Weights of a small transformer language model.
Size: width 640, 10 heads of 64, MLP 1728 SwiGLU, vocabulary 12723.
Architecture: RMSNorm before each block, rotary positions, no biases in attention or MLP, untied embeddings, local attention windows, value residuals, skips across layers, capped logits.
Training: a variant of Adam for these matrices, 1230M tokens.
Each number is 200 + 30 x the weight over its row's rms, rounded and kept within 0 to 999. Layers, rows and columns count from 0. The size before them is the row's rms in percent of the matrix's.

# down: layer 4 MLP down (transposed), 1728x640, rms 0.0338, rows 653-659, columns 576-639
# gate: layer 4 MLP gate, 1728x640, rms 0.038, rows 654-660, columns 576-639
# up: layer 4 MLP up, 1728x640, rms 0.0373, rows 654-660, columns 576-639
down653,100,209,191,215,193,206,157,171,230,261,197,191,213,201,179,197,163,184,233,236,227,231,225,217,242,175,185,152,206,186,186,190,200,148,206,206,220,190,197,175,246,207,133,195,188,204,190,213,213,164,174,161,168,234,188,210,172,171,223,151,198,206,219,244,196
gate654,108,214,212,176,177,248,150,237,206,190,223,198,242,211,212,252,120,261,251,191,223,205,202,202,200,210,168,207,157,154,188,157,182,181,196,203,227,226,184,173,175,242,171,204,177,256,238,158,229,168,150,192,207,193,217,250,185,170,202,141,248,240,201,181,191
up654,097,202,137,223,214,194,177,215,149,197,195,169,186,230,164,220,176,194,173,201,267,175,219,217,257,248,187,258,163,218,207,171,196,161,155,160,182,145,177,173,176,174,234,233,177,266,177,187,224,201,178,172,249,204,198,195,205,188,207,211,228,227,204,228,208
down654,095,167,223,195,180,220,251,164,189,144,189,220,210,180,185,199,177,261,180,199,145,228,223,203,206,181,192,132,219,149,185,215,179,207,246,230,209,238,222,271,255,212,170,220,193,147,255,188,206,212,217,218,255,183,228,206,185,255,219,195,214,134,187,162,193
gate655,096,233,177,214,229,274,201,223,206,200,217,190,197,172,260,187,165,225,200,158,151,176,225,234,243,216,217,247,141,160,178,204,141,221,144,185,175,186,169,214,185,212,218,173,152,220,226,223,241,191,224,236,221,181,178,165,192,216,175,170,181,193,142,221,198
up655,096,183,247,206,261,200,183,183,241,190,189,161,187,234,190,219,179,193,212,205,133,258,172,196,268,153,168,232,177,235,185,213,173,240,186,225,248,183,252,185,203,195,218,246,177,208,168,175,206,230,195,211,175,228,242,227,166,172,204,220,235,142,228,230,194
down655,095,198,197,143,204,246,198,187,181,118,155,206,193,199,207,238,194,164,248,173,190,185,195,207,189,253,164,184,174,183,169,231,174,198,143,203,195,151,198,178,235,196,164,226,253,211,234,177,176,189,242,210,217,212,161,163,209,166,169,205,236,230,162,231,192
gate656,095,231,173,176,136,228,219,211,155,196,158,189,268,181,161,195,172,200,223,166,124,206,168,174,230,194,219,200,226,167,170,220,227,186,140,237,162,211,189,212,197,199,205,180,200,225,176,176,177,146,189,202,163,176,243,211,167,204,173,200,218,259,219,173,183
up656,099,141,203,168,206,235,206,215,211,190,158,197,205,177,218,196,234,157,243,148,183,179,219,175,256,193,205,218,217,202,161,180,196,269,216,270,166,195,205,177,187,161,163,204,169,228,180,220,193,190,152,182,187,197,204,187,132,199,208,244,213,231,179,241,187
down656,100,221,154,236,159,181,140,193,237,197,203,183,216,170,212,197,212,210,215,164,258,189,218,241,137,212,245,194,220,208,204,179,189,212,217,227,236,227,232,209,204,226,252,219,226,183,197,173,233,196,222,204,200,227,195,164,231,200,180,271,225,142,172,184,207
gate657,101,192,253,182,224,187,218,233,215,205,197,175,180,163,224,221,258,181,204,192,229,176,151,204,207,176,215,230,245,212,203,247,174,231,180,217,173,190,211,250,176,165,177,174,262,200,191,198,177,200,210,215,216,223,163,170,181,158,172,200,196,201,149,230,206
up657,103,185,196,219,195,248,212,207,159,167,199,228,193,219,138,230,217,208,209,196,201,182,283,167,214,228,196,167,147,220,152,229,199,168,246,182,234,185,222,206,233,211,165,220,143,192,191,248,239,184,229,184,213,184,195,229,214,205,233,234,187,173,212,197,150
down657,082,199,264,177,199,174,190,208,255,206,169,153,192,179,229,150,207,190,197,228,199,191,173,224,178,199,221,244,238,212,226,179,189,184,187,187,208,206,175,183,190,171,189,106,224,194,171,168,131,212,185,176,166,216,183,168,188,119,191,206,184,185,164,199,220
gate658,095,207,197,215,167,153,155,216,219,169,205,188,206,202,244,238,175,200,198,222,200,237,183,220,165,204,157,200,209,185,248,200,212,215,161,149,212,235,199,182,152,208,211,154,206,201,226,188,189,210,223,257,176,176,208,230,204,150,170,227,172,231,203,203,168
up658,117,185,161,196,211,225,220,202,187,235,184,196,186,202,150,179,218,182,215,184,219,132,250,182,243,168,206,213,221,189,217,210,240,187,246,236,210,189,239,179,239,230,152,229,199,201,166,211,252,263,200,158,204,162,247,186,196,137,219,198,163,228,204,172,182
down658,094,204,203,199,190,183,189,206,156,131,184,181,196,231,263,202,181,205,168,221,187,253,204,175,167,239,198,173,180,180,218,190,204,225,184,162,205,241,180,212,169,161,217,186,209,171,197,181,169,182,196,258,185,213,170,201,205,204,183,186,218,199,186,180,221
gate659,103,219,248,145,158,159,217,219,218,219,179,214,245,223,154,223,249,150,186,188,214,226,167,216,220,225,185,226,204,223,192,207,236,278,162,155,170,202,218,207,163,169,215,197,183,193,226,170,180,212,168,229,200,213,193,279,211,142,229,194,145,218,223,217,262
up659,103,237,213,139,159,220,217,201,194,154,189,185,184,166,185,179,217,248,165,187,200,150,190,199,241,220,232,242,161,224,143,253,183,197,232,227,211,205,202,186,244,203,208,145,219,180,155,186,161,276,162,166,154,228,217,190,240,137,206,195,214,181,132,171,199
down659,104,215,291,262,247,208,249,169,238,131,185,125,166,224,219,222,186,219,124,217,193,216,208,207,223,188,198,144,217,143,144,234,179,166,170,171,228,184,197,246,225,172,163,233,239,190,228,222,211,231,210,164,158,192,168,199,175,216,204,200,245,166,164,203,203
gate660,095,166,194,208,250,205,218,170,199,204,150,217,251,202,166,189,204,216,279,222,193,215,174,175,215,172,227,227,239,163,150,193,167,190,183,212,151,203,233,189,150,152,214,183,183,204,180,138,222,160,207,188,206,210,183,263,195,104,166,205,235,182,159,214,140
up660,097,212,228,201,147,248,181,169,232,224,140,219,229,255,226,145,237,195,213,161,224,235,133,262,173,160,152,244,152,142,225,180,262,202,195,203,215,269,203,205,175,177,196,198,162,237,214,175,286,192,180,205,202,209,230,218,164,175,194,216,279,165,184,173,234